{"d_model": 224, "norm": "rmsnorm", "norm_place": "pre", "rope_base": 100000.0, "rope_fraction": 1.0, "optimizer": "cautious_adamw", "lr": 0.00116, "warmup_steps": 445, "decay_fraction": 0.462, "final_lr_fraction": 0.02, "doc_mask": true, "dataset": "wikipedia_en"}
Each number is 128 + 24 x the weight over its row's rms, rounded and kept within 0 to 255. Layers, rows and columns count from 0. Numbers have three digits each. The size before them is the row's rms in percent of the matrix's.

# layer 9 MLP down (transposed), 576x224, rms 0.0529, rows 178-259, columns 56-111
106:088103179139152127117115100150104129169120117116127154155113099198123126132108098169126099084146134152105114163118118115133146090129128116112148151110088117144130134115
109:133133132104124117135139132148150165116115097107114148159107136137123130138118089173131169122080083096128129139165135195104111134121152117151158117105115129156116189130
106:154103125115122129137119122085145132092115112130162115132098114145100133120076136139109183139126133115147147117108089165133154166162107140110138163124152117096129125098
104:121094084136121114143129157125107110080105148122168130120122147121145176109118126118133107109127094151053104107101161137084140111140138135077117116117105132109162103114
096:153117126078122109145175123151174115082145121105104128126183158127135104132128141181127109166168147142141142149128123097118118148148113134120117163103143118137120116151
106:122118080113145133091093190114086124157088165103122105132131160098130173141126135108131138115134096144129138112117130124161144149124094155111140143132136140074108107151
096:130141099134166125109117127132163126135153140167156115152117112160159092079109129115166155151154161135112143114120168133163082145132146163108101160124128149129119064152
112:129172111131137126152136161141103119135128192135134122120138147105113124125135108140100091129098129095148110108093136110128085125142132143164130136152126130137100126077
098:108124121140139100125132152132088121124119118140135115137139129164109106115091060119106160135141165082084121187143176130144167144116125095138098141114098082109184133113
099:076139137131141134111136128113158142114128142119131125157125123089098096095123134123100156125142152090114106108130125119138147065104134144162142138138113141115134117157
107:129146143121137088107109110093148144083122116167113110104204105141112106127152139120144133167103121161110104124146133110129142103130148158115122104155135163073179137124
095:124088144154129139159111106149092175129132190129133124090163117147124120136147128168113146129134114160152119129098083116164151113126132096102111162112187113127183128108
100:116151144131134112104113170108134126128086149146089139152106173089142079140085111139144121115120125158145127106096150153111136109116061138169136105150071121144085101119
105:124115121097138183133136117155130149125165123126119133153135110111135115133102122088111132119161143131178126081156166155118099126120138127131157129132127094125167130115
103:121118153117167079146186101126157140104110116102076158146165113140117114128076132104138103103073177140134179150123137092130132189143124138132112129074136118161141118144
100:102142104134126112166114139118123131092082136119094065130153107102108132124138096130162116155123140061104078137113112124130146123140088122129131147113094122137133142126
098:121127137139126142128141107133133089130137171104143131087091103126123092144099113154105120121162128148102148092109127144126136136155130161092151104134090131123149158120
101:168124170157127131102159124147143117129135127147146142136170114128131113136119141146110161165166112130133161109119120138118101097125145136083135122109113087172124138141
089:095168109096113119142131140088166133159167116102142121136083148156141167146101076088122154128147100127144128138130141138102098140096104137089152128122169144145109082126
096:154120147140139129127141129117089116194110121144117147124095097138109149113128101083149118114111149107138140089138152135179103123127124140164137133083115126152124138126
108:123102106121091132165134133135117142149138142129123165140135131150062119106133132087150160149140143109109116147095145120092135101128119087110091144156119115107103134147
097:154100151139109153140096152114121098130100106107117159124116140146094156146100101100145175095122153127156135144118132110100143146149140095166115138123131115101141142113
097:118090125113147110110143098161111111142106132129139115132150077129143135120096103157160133155125129113123135122096069072130121148133108088142118109147123138123121156083
108:171144157104135117134089112130126096172140094164127160155065127124154139137119106152159127130103120110104086138121154123152110156131060095109153129166071141128110105130
093:076122149081081134127098101117141147104117150153108118188163097130106142157104104160113158115106143109135172136096097173108109147146112145148146107121165146131141075101
098:086133101147116164115126111097141118146147163151154146147087110166115122138165110152145121102111153154164144142134085100120115179134135195127133139154150119119135093132
087:116114151087121157167093148166154120134104139081129128128143099176124147109109112108134112139129094109090180150200167124112135086149101086133131141130167119100131118114
105:141148102133135151118096102130111126130109124134119138077104121112108135145116144140130138127107180073117099134120142086094166200167128087102107117124165118108149155134
101:104094121130144130131144155158166114136122109120180148127123080144107134096168098090126147140148120112133123095095160161140119178084114113113088121167124157150148172082
106:145094119136176137090120152105095131132102123127127137132133150128101122106103124094090114091103140127124103146115149105096147087141126099088098110125110126070110101136
099:131100103146091123133121105155150091139113148136119125143128129128145143162125139145102104157158119157165172161166149098150120170135127103115115129129126123150128134140
101:140128124114146156117155133158159120106133128148127098143109140131136139147144138140126080127115162099165102147150125130119135084140204141176137102131126102136123115121
102:079130190153120159136135161150161141109145110141120110151159129123148165125120177161123125146163114125137123139122172118134112092152110146130125144115156101171165151145
095:099185121180122130120098108132122152158110132134108091108197138134144126155057112105162122108141160120127131100138132117103128118144137116144178080143113084132131135131
118:160143096168128130130131143111067122106151146147099116151145157123162140149095135144128191100109111126115154111111140156148117145147122106098127147133098140128117097127
099:142141146132165126102154166092139113171137126113067151123140100109156130157100118167159091079125102127116158113133079133155095115106131115166122137145105128156143123112
094:128097124117130115109104139141102083080141115093097106113094133156182129166116120160119118151098100129142126104145136134142131149108112098167102121109141124100142124115
105:140091130142147108124120145114129133109132147092161130122119150098107142166154157109153099091230127130136164121106138140116170125171165123105154124132142179086112156090
099:114166112051105126129109105148147163168106121140118128166138132095097171121150138105074159147141156146126106123104106123104160142119151179137105127135143098138117125151
101:141090104133125122086149158137114120127145138128097150132170086142149114132118113112093133156133145134156103122107155094186110152167122144137141122077161113141130134133
105:097167123126109140116121142123163124157159141169160170168158132168100155058129113129130125166102179134145113098137111122155099089102105170126139136126115147130129142138
105:131128125134130137150145093135074120134113081129131124123155125122093104105154106140151160132097161147090104108114142157112156124118133132158151122135074129140138120075
101:118129102094185130139126148155136124123110129156148136092131160077103134105124110132144144140091175105161123163134154128066122155111136140123134142136159162160143150135
095:117110137128121127174155146116145170127151158133110121100167143091120159121144133121144117136133112102116111144070106113112119160186184135089109121081097155140163154170
098:121148158111120127130153134142142121107125165114137108154134131089147093095164153090142110152124149111144111139101076066117123076129153137118165081129144125136122130113
106:140133129140158153136176114127120101130122170168173138094143117130134113120130082155129163155130142135130183174126121147118121120141106156106120135135117133086084149121
094:130098067131132104100133145160097163110126170123129146100126119158141109112075108125122146131154108128127100090161120110113160145113112138151139109151139098118131091124
114:150127139115195091152119186159123135108125171099094141117140165115123141138106151130166152105150102140106133142111151150114129113129158140134112078124097161139151130152
098:095151099109154092122104104099148089138113138079066084154158091121107110113124147136098089106129091170148131129130132174131142132138148115121105140143108123144101136108
093:170112071079074100112115126120108115117155101104113144098130107173138145168125157139109147110147126093110127131127155154153126165142136127118140141128153106123111134121
101:145134093116108142112114131128158143140121099084168108144146127144146097112094147116103090115164101101111173125071140158085092106141151121099115114132134155091159135164
100:169155113136103125173162088082133154112130127152116113108108176143129105162126121120104140147129148112131131116130161127136146136121135153113170094116086119157131144142
099:144095103081125104101125137146087129159162132102110119072118112110139088071119104112139153137148130111083149135096177117103129109152164171121119157143098132123167148075
100:140126114147129107143175175145164127116133113104148150114118102162143112120126125115154149124145126145117095104077128146131121171126133109129113121168117129143164066110
099:164079150143115120123121169158132144126081145103156079145101100142112137107116140105138095115139105155154158160110095136113169113144122124113134129161109118144135108109
090:125114099144117075163116085112104150131133135090156107168116135125133122112143104141086136136146108109119135097087119149123102104092097143129108120124106130093097150154
089:129076058097154139134138170154107119137136083135089143148088129096108108121104143151159111123114093138144082096154122153132116113068135111150150095158068123078141107101
098:145128167111110157088126144132086105172133117150113142136105160121122116110184141108102136101107121142126160107172101159151148146126138086094113148100141150103152154180
101:079108133168146121108132107150128150090164169126112121157113128156175120131122129159134103162092136137145113128123146146149100133153106145147119124132126154124122137130
102:137146151162152146123109090170139081147172175112142105143100127133134115110124096115115133137165138165136137152140096142159164080096131128137159169097125105158120095126
098:130122152122125116127142090132146140164140152123157139127093140106114090123145162101150077114122116123113119114129109108122124105146155099092115121149143085152143142140
098:122113130125100118072096134104144150102131127096120161118114111140152123127111130140115091116187161124106132119129112109149185117126166093146166132129150149107115112142
107:146129135138183135154144130106122149099142111114126129081133096127151102130161105132110122123093088098116105108145122116100109111136135142142119161115164090101124092138
110:091163180107190139179121092124108114120154114153101133149128169091156126117133107119130106154167111161110114152140081083143112135142098095128152120170094147198137110140
098:117128143109106113092136137119139128150189104125143122156124152116150101116136142154132125069119099126112095161149099154154117099074123137144166114162084148124094093131
101:125122132169151121119107121138150106150125137176126138143147093097107139148157135175092107096115169115113111101111136099142107133141090148134151124111119130100159120136
094:115112152123143110061152122044176145161114143142129171123122153148154145124083103146131113114119130123085069139129150096139120140109115121118160119128135091144102091131
100:130124152152093117145149166082157161082137101116121173141126183131122124118155062150141117149114106127117150151154105115147094134146117173098065142142114146074144127111
100:108094126166123137127117177092124152129130119117133141150149120153151117099100149093100114129125183113123107128104106089083122139149127132157130115145127106116131157153
103:163178131143127129102112144093161170155126087120128125127143120131123112106114127136123136108132130122104173119129124116130134134151131124195130133106132137135129131168
097:093153115133103159121094085099114186128106109130126137128141145135144107139161122112118087121138093155144087101127142103105104161084137126184129076076128117118124120156
098:118091101087101114157163117143154117116129137138105115142170148131190117144142119139149125146167110130144139113112122117154123118100157118128140128116144118168129089104
113:147151113141105106168117164167118117123142127154095121097145164125078130114147117115067114165087069164173096166149141126141128113120110119097092113097161128113129120117
097:144116132112157132114087111161125123117127104141135144117104144098120150170153127163072187116113102144134157120096116146152150135161126134165134124103123180175144156136
096:141095123183088150112101113120116126170113166176098136127176084136094114130171100135086130107103124128146143150163109091131131134148138128158117163145126120125141108154
100:119149166102128107138105117101148144127130137110169140125066145132121130115099144116094145156099085135149130125126094122120174141135114130140137118143114087186115168088
100:105101146111132132140155096124092134097192090158156103145107126108155140165138155122125158149124124107114144118136107133122112148114123139160161106133112121092171107132
097:126163103125093093137105168133136150149138133161075131095165112142164102099074143111150130129146141119121113094137135123097124138147145121158092137115090156137127097142
104:132161110159123170121129121124062108143135161138122082088142117114107145140102124105133161108132129108153126111145152126114130143132101143114121160155120124107132146134
103:152087126133138137121110156156122116130156194126122107093100154116143132154124116122127101162102129099117097116142140141125094109120144098117091182143109130139117149110
104:112126143111119101127114104126184120128159123085181098131122137185148099135101131169113127136114121151144122183127135126095114141114133114117156159085163155118104184123
104:125096112178115162141118088103149117123143093117085167101141121101094107111149115153092149145122169106121124140125133153100136126127135144155148114126139113120153134107
# layer 9 MLP gate, 576x224, rms 0.0559, rows 179-259, columns 56-111
107:155117120167096109136161109099110080113171158148101076101107159123116103131130156110147126160125128152132105140145116083176157156147119128111152153161114163110124064139
094:099093152158141164118111141126141124099113151116130137127149111114157124151088144143154117090117127072157161140094129134159098160144105109126114138134152137124123115136
100:135114078139132134121105143135130084125066126145151114091099132094135147087113124109117122124154101109150107159110144105083140109150118106072130126116088114148141114114
098:106070137122174101155135121128155140111105122159118163145127115143126163087112140107099142106122132120140134125136116118097141126106139094158103125153075141120177134171
101:156127117136131145087101184127122130128085157088114133131130148138133103120151165115127178105125158150136177136106108150174160135133134088127144142154110139138155121132
103:153131067179202096136094149165125104108112134121131100114110105138086109102113148119188141136128133089130152143123113108107119136149126143141150119124083174065142147134
103:114130115148151152159113091165168112121101114140153156097104125113165069117155141130083130108102115147147102142152142097134104162119143105126160101169118138121093126107
101:112115141166124097122110142141125178120108090182155131140140116144171112067093168136168143113142142105137146124092109112113106123134140132161150128140137128134099136153
104:164129138145113100106128139134107129104136172154114142113108086164132135091112079120133100071159163167133174112127123184122170151140115157106115131178095116101182116096
106:131078118153115143083137100118111140123104155094105123134094106112172126138110165120126119097135131065164182155129105128139088128122102116096119159123108144139099075166
089:116151130109123102150120117106074092161124155139137132147134156135133150117129151101196143131138185088134126085157104133147114126144147123147134149162093131159096084111
102:119149134124149092137157128141144126124113143107131150132116182152094094120129099100151128118141123113113155089038127153105129142099100102157145133155079125121147114103
100:128103120154106153128122110089154114131104120107122123121098145153151170141126128136166102116131143139123099140119111130162147136101117106117088160109106155123123171168
105:125121153098199139132139178166141096120126116135142139155106119150128166124077130118138120093135124135151162095073126128107114168128141126114112135139092173154165134113
117:120111149126165129092141118132125130137132117129153185133110183147159127153118120123072124106140130173145146110128153107089107148122115157131126119122134106112123117133
099:111112129131166121112160139136124132103169095181144160137141184120125109099113170082145142168128129130128106113160116101113176127099099119132091158173120093137131127114
096:110091115170121133172158139124078089154121141159118143106125145125150140099168094125160171098117102174161088128181113143128117184178097116149151108162122107120119119134
094:121109183105116098101119127096147104139138083090110137110066143156143137132111094114126121160141106158123134118141140137144193131115125090095157160170110138165126093126
101:118155120142132073124120133128170113082079129145138088158173145173136105148134111127128129119165104097143132118130130138109122170111133115101096134164164139110142125118
107:171121154132111089110140137105122096093103119140103124139099133127111104123125146151148152108153127079153155144133144078090120144142122114110139134105140127088166140125
100:127114103152137119159121151162072143154144147156149096121116155093127125142181111152078124115075122122147100113171110160154157134156109120146148153111110119110114141158
097:100150125132172142143144099159141128082089115135120155140104119130126105127069080111107142091141129112131127070139121130123142148122097106147148123143061179128122133159
106:131089135170151110183117152123137137108126130140117115136086114147131120121124154118144155131124155101133121151120123095146179137130073134154142146137110132129139128138
098:119119119140133157155150098093101146137131181124107116128121118105168127111161106116169128122122121124167109181165102138129120209139132117108146177139094153107089145161
100:186138102110134133073145154109109095108111138135164138134084123131135165100153159102140133092131149103164116131116125122137137127191119091129149100129110134131083164096
090:093146169097140158136078132135115124127145138134147149103109114127125179122093132121128100147133096132095152111156165093145118114165116118159118171100132155166136127109
106:144141105128089113143130153122171144115095125152155137123106132134148111135132135117129110117123151122106123124139149100076122147148149111107126150131176123123175150109
099:112117142173155143165132146157165106072112107126139171125151127120110132152071110118129122097119132137118151123082158101116132162140139110132113093141089141113133132120
106:151150155140145144118180128143181123122119126163130135168109136139137126146092152103122093085109116149136137120128142133081157135098151151088094124133158111119156148132
103:095090153114120128119126100140129098140097171145158133139121102129144123130099097181112102118136146155179160133158123118104101124139122131125132152160103145150147147122
097:116110094161104104156137119106144129152129094107127143106141129148110117106072140103112122149163093113136154144077127152114116136129130145135167122126161112102130102157
101:108122155153126123077113161139139134107084125113125165097084135176145148115091148112146125102149136104145136163108091152084157154090130158112096126127123143151168136170
093:136178131142103099138107114102080178144104136133094139100081131155143137089074090144151169113150106126155116098108090128101143164126088081136156145071118128091157133116
107:105126080166129133103099138100111168136140122171104149068105090163165109132114123126160132153122103116150168128157154154116137148104136091141113125118145137138144122112
098:139140093138151110145105161075152103141111141160144118137117120137111129114127108120152145133104112109126095085132116119118146157161144077125096138150129125160134113130
096:101122086153113140154113132120070108151153133144127109076129132095124110119117115109124171110081149160122105133161133125136166148104125116150146113150109168107112133076
106:124104145118144140111118148146130104131103099118150166124127143171100139105089126134118130117170160125159164127102156102096150131123141115123139095146128195151156161120
091:124084140181115088148117138132084089098164147112110110093134141150129127157104093163158091107119118111125164117149126109106084141155144097117155138124127145111149140102
100:105081145164152127167156126102130078143101107105121139142120099119113103087118112124145148143140103132148123129085128144153187150154137155144147120123087143152167110153
101:156092134182091177160089117164155111071162148130122133116124141131132106124120124167151140126145116135175189112176102121126108130150147142159115139133129103113112132093
105:142105137118147119147133132131106114118142130129152107166109144177169127136111118146081105127130094137161189125104122130121128148167116086170125134166153159102155081168
103:079117101150123147126140158137149143132080147107169127131147148130121116150099123129164126135139150103122099153142177149054145150127128128119105134136165142143120132111
098:129132116185105152153092128102140122155117157136104096107120134119111098090091096137110149149080096114148157139134142157177148166172120111141127144140157125130168150093
104:144131120111127100128126161095119171076135169122155129114098129143129153103093117100127114082086123119134117111097088147150128137132137136125159123132148126165150098154
116:135099112106140141129118124165115119154086106091153174110080082111123157110105112139170111086084109131171129133066147133148125154143127149143128102127081141132119141117
092:122127115094100136141113139096162114092127123094154131172135134125186136130140134141137127115138162132116162113126102126169183103122132129147135144134128130086143142166
103:156127122160134122138144095119175096161154131127152135101108106120169115155126137125133138102078095109140137143128163150137130152130115134159163100108127162110097112110
095:090059124127115144142172131122119118114113102179126185119082138143150149095140156133130142106135130109143137097130104138135125125134138130171096128167142166152131151174
100:120102142109134126140184142091128136103144108155133174127137115117125168134097131113146159068136152130109130105138176139135146137107151115116109166158109122164121093140
102:111123134156157139156149139153125098106166137144145114081070101129111113135155139132101118098116122145135095106124132116172126142126120129147121119173132145148152119112
096:136104107085148171101145130108140097120148105154159147132142132141163148125178126120176142072173122131146145126142113115136114139129101107156125144160093145130112145138
097:129121125172091147080092130092123109141095127125184125162144151133120095151152141126132098123134122139125137123125101186142164119123113102142179172096142096141085160174
097:157103174160110155146083147134149131133136147140140107118123137128136121140095131137153163136163131178167114115096150169086141130117146124145119106140154128193147119130
100:121155097131098102167144157108092105144122125130184101127105102131115112109110118123171114131131135121135085124098135142102160201169142094169156101137123119123125161149
099:095131121107159152156112126150127129137123130137099113167096133118202166107146117137102148096120150110148139096124143148148138137165090146165114085139092116104129118144
100:108129106164134083128092093163091104138110113107120076141091118097133134108104107120138121098141135096131115116093103152123147154132079053134153124167090167099163130172
099:145133103131146108165143134127133106155139176164126079132106137094161149136149127114181139113159137073141068138168079100121090128142111135100114149150110108097128099168
100:097122152127130128130121148144161127137134141116138157067129149136167101114135103158097139134115136180161127139138124109188125149102131148154137120115167151146131118165
098:071128136130086149099146102140185150112097141120173196123104108124144142112124153113125127060135114135156110127129133118130133151070151109086146147159107164128127142152
096:162121120124122145175149130091075103121168110145128150109143117182172103139131112132112157104114110087115130123142169126129090135081136153178110077126148117110121133111
095:153144185122096109132154132109136168117167138116085105110145132155128145094138159115124085143131089140106132100123148107126118117101173166128151133191148143157182161112
108:121112118090110122122136144151112100186113129169108103128136106164122160107095142135108150128147133129131122093120119127164157140142139114139175157125072146139143130147
096:122116136164159101145131130154057083149095149157152084118139140118148113147164106129131105111135102145158106174140131090130103158152112083150117169145120139097130098112
097:110112139136104120076132108086111134140146097116143158162136124122135134125109148143139136116117120125134099140128133137163122133089127089130190157180112106175093088154
104:133109165113159139102141102111134125116117133122131183145122146119136119094120135118156178098121146113164126089129131103171149136115140093138123106167070147169131081104
092:119121140138155135082177158074191130179107104112166164104118161110113169117057120115107115105103138101119092096116163090138112138130163115129132105121142131171087106117
104:158159139092148126068121120128106084165105136119146098090090108103109154102081142139122144098147132124124104080096173164100158138123121071136177134112126119169129110122
101:144122118130156132064121159129098136108129135125110127131070103135126133125103153127127118135113142132165146121110134112137166156098120129090141111130094147136137143153
096:128140122156124110142150131114117141125150120119130128119095088159142115152119150162150122162152152144124138136108118147150176126138119125166099135186108136114132160146
093:105126118161113152109118098136157157116090122134162130121121156126167102125161135129115126091138106153128096130122192099110112153101141102151152135103133134127173106154
095:132137123124099136159158149099142151111157157122136103122121138180154131131125135125182127151128098149169092151155142161127107132101171115127158147125179131112124098146
104:162115144144139102129123168150117126131145124128091126128116102168144140095126101137115095137131150135141133138104129146117157159126142119100115118103145134122155173127
096:148114152125131169145163135167126078150127149118108146122140146138139146132137128116085122149106085159166156108102162120102176125132134129102133151121127142162095113142
097:158094123130117126125103095128126113114070108178138115131131146143160119108144071148141118126137120145119113105154111114124101139139107111175107096121097099118144097132
100:085137142112134126144113112132182109118119114158115112132070115101131105117079134120142111118105113104163121135152139099159146178115115150113137111157113093137130112087
097:134140117130144157110121124130132115161091138121141144139116149157079103099142108115158113134125149175141089112129133126159139143145148128088098142149141133167144135151
100:106125113135121143146109117100128110134109126167147131131081144130156136134128138109078131113116151141125120117163102143164147139147099096120125105146105115103151093148
095:117111178103158108106162139142170126106120118126156177159107142147141114114119126138134125114121106140152143139090129143148117130126117099106118123139106141151121118116
104:173108130153143093144150129117127118133116108113113119147132161161135159122146103153174129134110114114169118126086121098116132159132097134081105146119104173108141134157
104:099108126173108092137118090131150101162148118133150114116117130141150096114079119139139097122145111117118099136136104139096121184122108132158128158158141117121112174120
105:126087118130115123166164153166106134104125122148142119072099111105101121119127125132162154130126114088143118135165127113145125145126148154151145134156130116105100120085
# layer 9 MLP up, 576x224, rms 0.0524, rows 179-259, columns 56-111
113:121132122093146118146147143110118144121154136154149164076155083093065138114115160126129117161099109185102131121085122163112120090122141128149129154120098128173151147090
106:124094102123114137159164150094135117119137122122177098120125100118114108127093133104105173106120146085128135093145090173138136125097140152110141142117159126133124114099
099:133122146121138117160138162139115130072152133124132108165111119122129169151077121141150109146108149107139133105133146155128126156130086103142152128121113162065103157119
095:161129187057126105117152152155144149097113115162120147141158147125145115148121144125120134106113078135142162099123106121093105135126149165150083125115131128110164127161
109:119165138076148127167103161152102135177114129112134106139100194142139165149132108141134122110120132134108079105164116120153158139098132139122094105138115151100097152099
095:128156082153143136094122162139123087133145202084108154080110123156141102103127083133138165152136132159148125126151132116179073131126110161078090131133163127143129114105
109:101131117128150151185126193139117098136115162112135182112091132133122092109111070107096126128098103090123092149105152158084097121157152134166154128116151119163096161079
098:103127099114141112147116126110133136111071118136150147119145130161068120088113135153139138095123160102115098137112153138142173128131109119141139115126121100154150123129
100:123086091146122104113155153153142136114105148149115138177124118140150110169111120099105136093128102119110134113090129161133169126122102073093158163134112111144118135104
107:143130081118098131125121125113110108070106144172115140105142102154141113155160183117094117134113124140140101143100110105128147127139118113113117103164087123098139120149
097:123141120096143120106137148104150100129139085126122158163115146128135132103124148137137136109115149109115129121149144141107125119102123151178174121149100156139107169128
099:136140155126132188105142117132136143129082115098166100127126099069164096126110137114061122145150137142154130084121096110170143147136117110051129101117138136141103081114
108:111119105111118176165125082095113148136139137099099081117130128150133145136121152129147124123112131107091128165122175120149107115090131109076115172114107132133133148118
104:134142111105130142156169101091122118112106129132137149130117140116111153135074123086156144164147123167150122122127126138145125134121139106181154103089106092146124152131
110:126108170117131168082162092111111116137165136144140160153159185127163129125119158135110154097123110172141140139141102074155093140118154125115141124138154140138134117139
095:158128138126116185133135143130141155120113100151119127150126161153132166085098172114118116143128100124126114101090156132134137132097132106133116121158140139109135083130
099:167130138137110110162154125134132149110170151148131109116154121178123100117155174125119125124132145110123092133162089129166132126127096097109105124077155120078137086155
091:164141122134126135134110133165168156153112169112159163149150122158158126140112125120113160147108148163147138112118135136126141129105138151099140161096184143080092138154
090:112136089128135060118127111109114096128054109153112118095109127166126173122112127098125100133148078108140126082109112146088103139129100162144098162099119071122131092108
110:131126063108129156144118130133135142122131155144109127157163119148123097186090124092122154140072118130080103124154152103165113100118142111097127100147149123154149119066
101:140125111176106150086156149111117114139156105140155125129093160139134156130122160112135139101091143172124164083143137127135090128121160120132144103149129119134091158140
097:149076145122139106109113156126104114118112160142115131088129104133112115088110149129125169139076118137137129153094150079090088144130091108151133126121142143116189140111
109:144151110119092140126097092135136109144156092126149098117093112136119151128120107153127115117101127129124098130173152143163152147152122131117159092129114124141090153130
104:107131131129143134165115099091142122130143137134107148123140106112096160065147127113155163124143088121117101178125110123174139148095080123170159175148120180161138092150
096:161096131125157164152146131141115108141138123101133118136070163113130142108149142127090127154158129133150173143118122096105117135171109139111122113130112122076168119121
090:139140111153133140095152092091124139149142160134097122152120090117117124159188132128130139095115179124147105074089091108157117170112133182078140135108105108154135140129
108:174126195170127124133084113128091106157205118120139114143122135108126114127127098150133113148108115111133104137146143106164163148123110104137104125142141145117097114105
100:132090112139155114176156124115103123155135114146111167075129104119123081135139122103154141148165126086134115117106145123149111100113104139140098128131116160120151151103
105:125124129146115142145168154126128090165060141149114138139079140127141126142111097097138089111158149162135106182157126138131141137150098082111127157183133119174101141103
098:121132094125117130143089147142117085134169094129110092122167149126181099115169130120164151140118083151143119146098133089151096165129133089140120123106119109110092119100
102:124104114125104132156128151127168126146122098129107135145084076121140152135151126128080104137123162119118155130144114117140076145117145132132161133130152103148098145155
101:135139118091095133128116148158150131130169146120092116129143176113157113104153124137120096145181120155146160177169133106116079139150157162113172125117180106112144156157
091:167088105106089127131149171087141113144167127132122138119103106123107118133138157140161096166133075147142090153179101131165106122153097138145128099151163117137086106130
119:115122104131152117100181119142071094102194114183073133169152154162104134150106154120141164113137163119133128125132153125180101147163145111108135172154084131126129088155
099:113123091121171129172151136139113125149134105107148106110162102102089110164073090142106110115087125125101137109109167148163124122136128123103128132161125097127146122140
094:143131129176149156108113104174168132131159171115124155166149138120104119175131157108126126106175133128108152118114146172128153084113169120120116165148147125142140160126
104:118123156139100092137165146130119097100159131146145084133155155132153132131124145103108113158114132157124130159129108166109203147135131146084165140170133114147126155129
104:098125138076090090137138126135099137137148111139100102138139141103129127131153150162139146170136147122098107095116072101110161122118183139123106159136139135135132119142
098:151137111173116129153081132165099105117130142147130074097102110089137104134114159117154109156161100164144160162119152101080114116134108156107103134113138117127142127120
104:079161092100096141114146116112105085140098111138158133169111137143146107113176147118082135182131107132127095170090095106157117121102141129121092113130115113089134111167
105:127106127118128129125121144140089096149087114142067154133178133147148112156138105143145149128111113109127112146142113169078141129153112147126148143121085107114146108123
098:118132124136183085156127145130100122169106123158135113091144113153118153090142073120136130119136101165141162145142122125086131103158112087125160112146127123171122167104
094:093106137131131127150159205083120150146149114142155098067147105096120117127130113135177101080115149127125133156115102112097100134163122110089090179115091168119114105174
098:122110135120125081106130121108133128063126110131150131138133147151116131107089120106129117120101100112119164101087138161107108107158129124108118113129131140176162136167
109:107115116123153133138170099133114082112153147114128129124113150112141125139137117128146140104135128111096198107117099105107124115149160176109142155099132128126073120113
095:116157136158125128098116141152135146149158135176127121110085164122139150164164110105149133142119147104123094104166112129117144134117123133119052164131131135125082115124
113:116101108126135129165143124156134135101126142079125142096131113110130142135144149172182139122122143099114097152124163129144149106153127102110142088123092145077126110160
097:084122101093138086113066103166124093142101165117089072121181111123139109137094093150152117126130129133113110130084169163115159148130101134139131109134141121103079116090
103:128152104150130159174111129149142142160114126155113096141091160118135146133156103139123096126100108155118108154156089132105123133130102129112083090110128120099138150135
101:117166165136145108108117128133125155121132144100121086105122066162121110095117153129132077106140107105143113052091157105108093151099145131121156106114096163136133118084
099:166099102118116159141115143106129086130108144165162120120104139132083139142126108147135106106117144168114108131145123167142135138165090091150081118140153080093117088153
094:099114167146151135143101157151169183123134119148143145133158124144144204108139177120089080145149155119127098083114097104124094126115138102117126100126148122131124140193
104:146145146124123082139162140153141101150115120104134156084131107167136132105142137093147139136133122112132155084134108149097133144109139091119169111120125135143161147113
098:132134116146150107096110126113115149104104135092154145185087175130101130098124137113061091173122157169157112113078129147130172147130126122126139157150144086138110105140
091:127101145149132112089123142149098117119088114111143131173164143102110094115141116151108115109130083108164148116107133129153115128150133111181106122139109121129109136131
087:116116116157132154146156148154156146109134101124165159133123117157147124159146110076085152129122108131123110089135128095119088111125137169128123136130158090102116162079
098:121106113160122159125075119140137160093108148113149117136118164127130100161119130115154155122153149102104143108093136162124171085118126165147151136107152103170107149127
101:092106105128173126147152127177139132134112109167128144143163131111148101119124122133120147128111092105111147078161122141082165121121127130135118138137152118127134134094
103:119133117154098120127135114135131152123194158112129116102144123144157128146169140146143145147145147115093111098149116107149143117120160097114145109129119151088115124138
094:144143146148131141116130125162119126117120109135144115211122181130119142123107114111074071110152182115102148125062080114104133132152115128088152171135114120091118101127
098:152118154117144123171117147123086084108140125122155112146106149131124138131075084127138119155098133116119146128113138136134110148152128156151104155136063099157126142113
099:161142161133137114074120145100157147138128098170146162123108143132089146076103167152102115133127132155095140067101118093177113080146122106132150158119100141128136114112
112:124157146149148142151068085082142160123159104130127152170132118140148159110121116136156126117200135157100129125119104130146118090145121105096197119142101104193149140146
100:129136109202148177154056101140137102123124208113190133069109143144143109139136133138126124120113144178103133119105129123141120142129138093128131116153114141122150135129
103:155110148116107151118140153110157157135125136131155169161121135189148111099096106108168159126141130178133140122134112153142140110074154114099115116122120135151121147133
099:121114142138125165133124117181089110081102102109129106158123119113102123146140143132132133167163143131147200158075143148101137130155124132131126121175125168120149131105
104:102170120126141133135091096142109124197153123170118133102159101138126097118111118167104143081109109135112136107123125126115141114093103083159174127116149134164131117112
103:123143157096165077127188103147150123127129104117108111100111134146147144146106132156126139102161112075129111117162116133080156157131085152106131103154120118089104149118
102:130163161139093106144105138126127171124138111132129137141144125105129118106118127131101146131126160134104160125106105093165126111146119102182147133143089129135113118179
096:167109131145166168137103164144107133114163103146122127086137139151136165179113146107145138152131113118130126103173065179143119111158118118088104123135120137141113149149
095:121112114086135147134121168139138080144146093146137101148135122093158123132101119138133123108131103114111144101119124118145153142168117089147150154140078127136135138065
112:125136100121082129161135138123131119089124141154134138077103191075108114140124122093058123132136104202134101149130164126109107115176120156127148136117188110147129116121
098:122105148138119116122099104116147101126089114128126153102130115129109130118152105136133159168137167128125142119122120140106174140135062150143104124158125112132125141128
096:111124116126173089119119174160173119132104148100126137132134113139096161136110141164102141097122086106131111139138102095082140126156110109105153122114087157141167123150
098:105106134136068137174126152165092143103148136139152141105118122121154148117175142126130160113123149097140128158123130147148144093129162106154135127107100112143117138139
102:130123172096131102138100141139171145135113139090101141095129097104113162095136127113128154115153117159142110130147143125141172095150156151085108127083152168126107150126
097:120104181129139119126110105114167175103148100162119184138100082122129123090123130125150107106135158142144150087128090143181150103109136122159082156173077165133111097117
102:140122113126194140110166114173159120143143128160158166107104131119077160141154183089143130143108148125100160138117150138150145075113114126087162099127088103108144139083
102:152119134152104126129142136160107114134140162127111129080088147094135132145142136116174118131141155102122132084130139116158131109145131136141050121174113102076137121081
103:124124127137130181093129127126151093112114162145129121144174148100144116123114107122114165103124137107110131120113176181164159078158121122121160140118148133145118083108
105:154101096148138184173111148095173133134122100153118153136131135111116134127149100117112115107152113133141161128129127159085105123108120139102130084147094122171130145136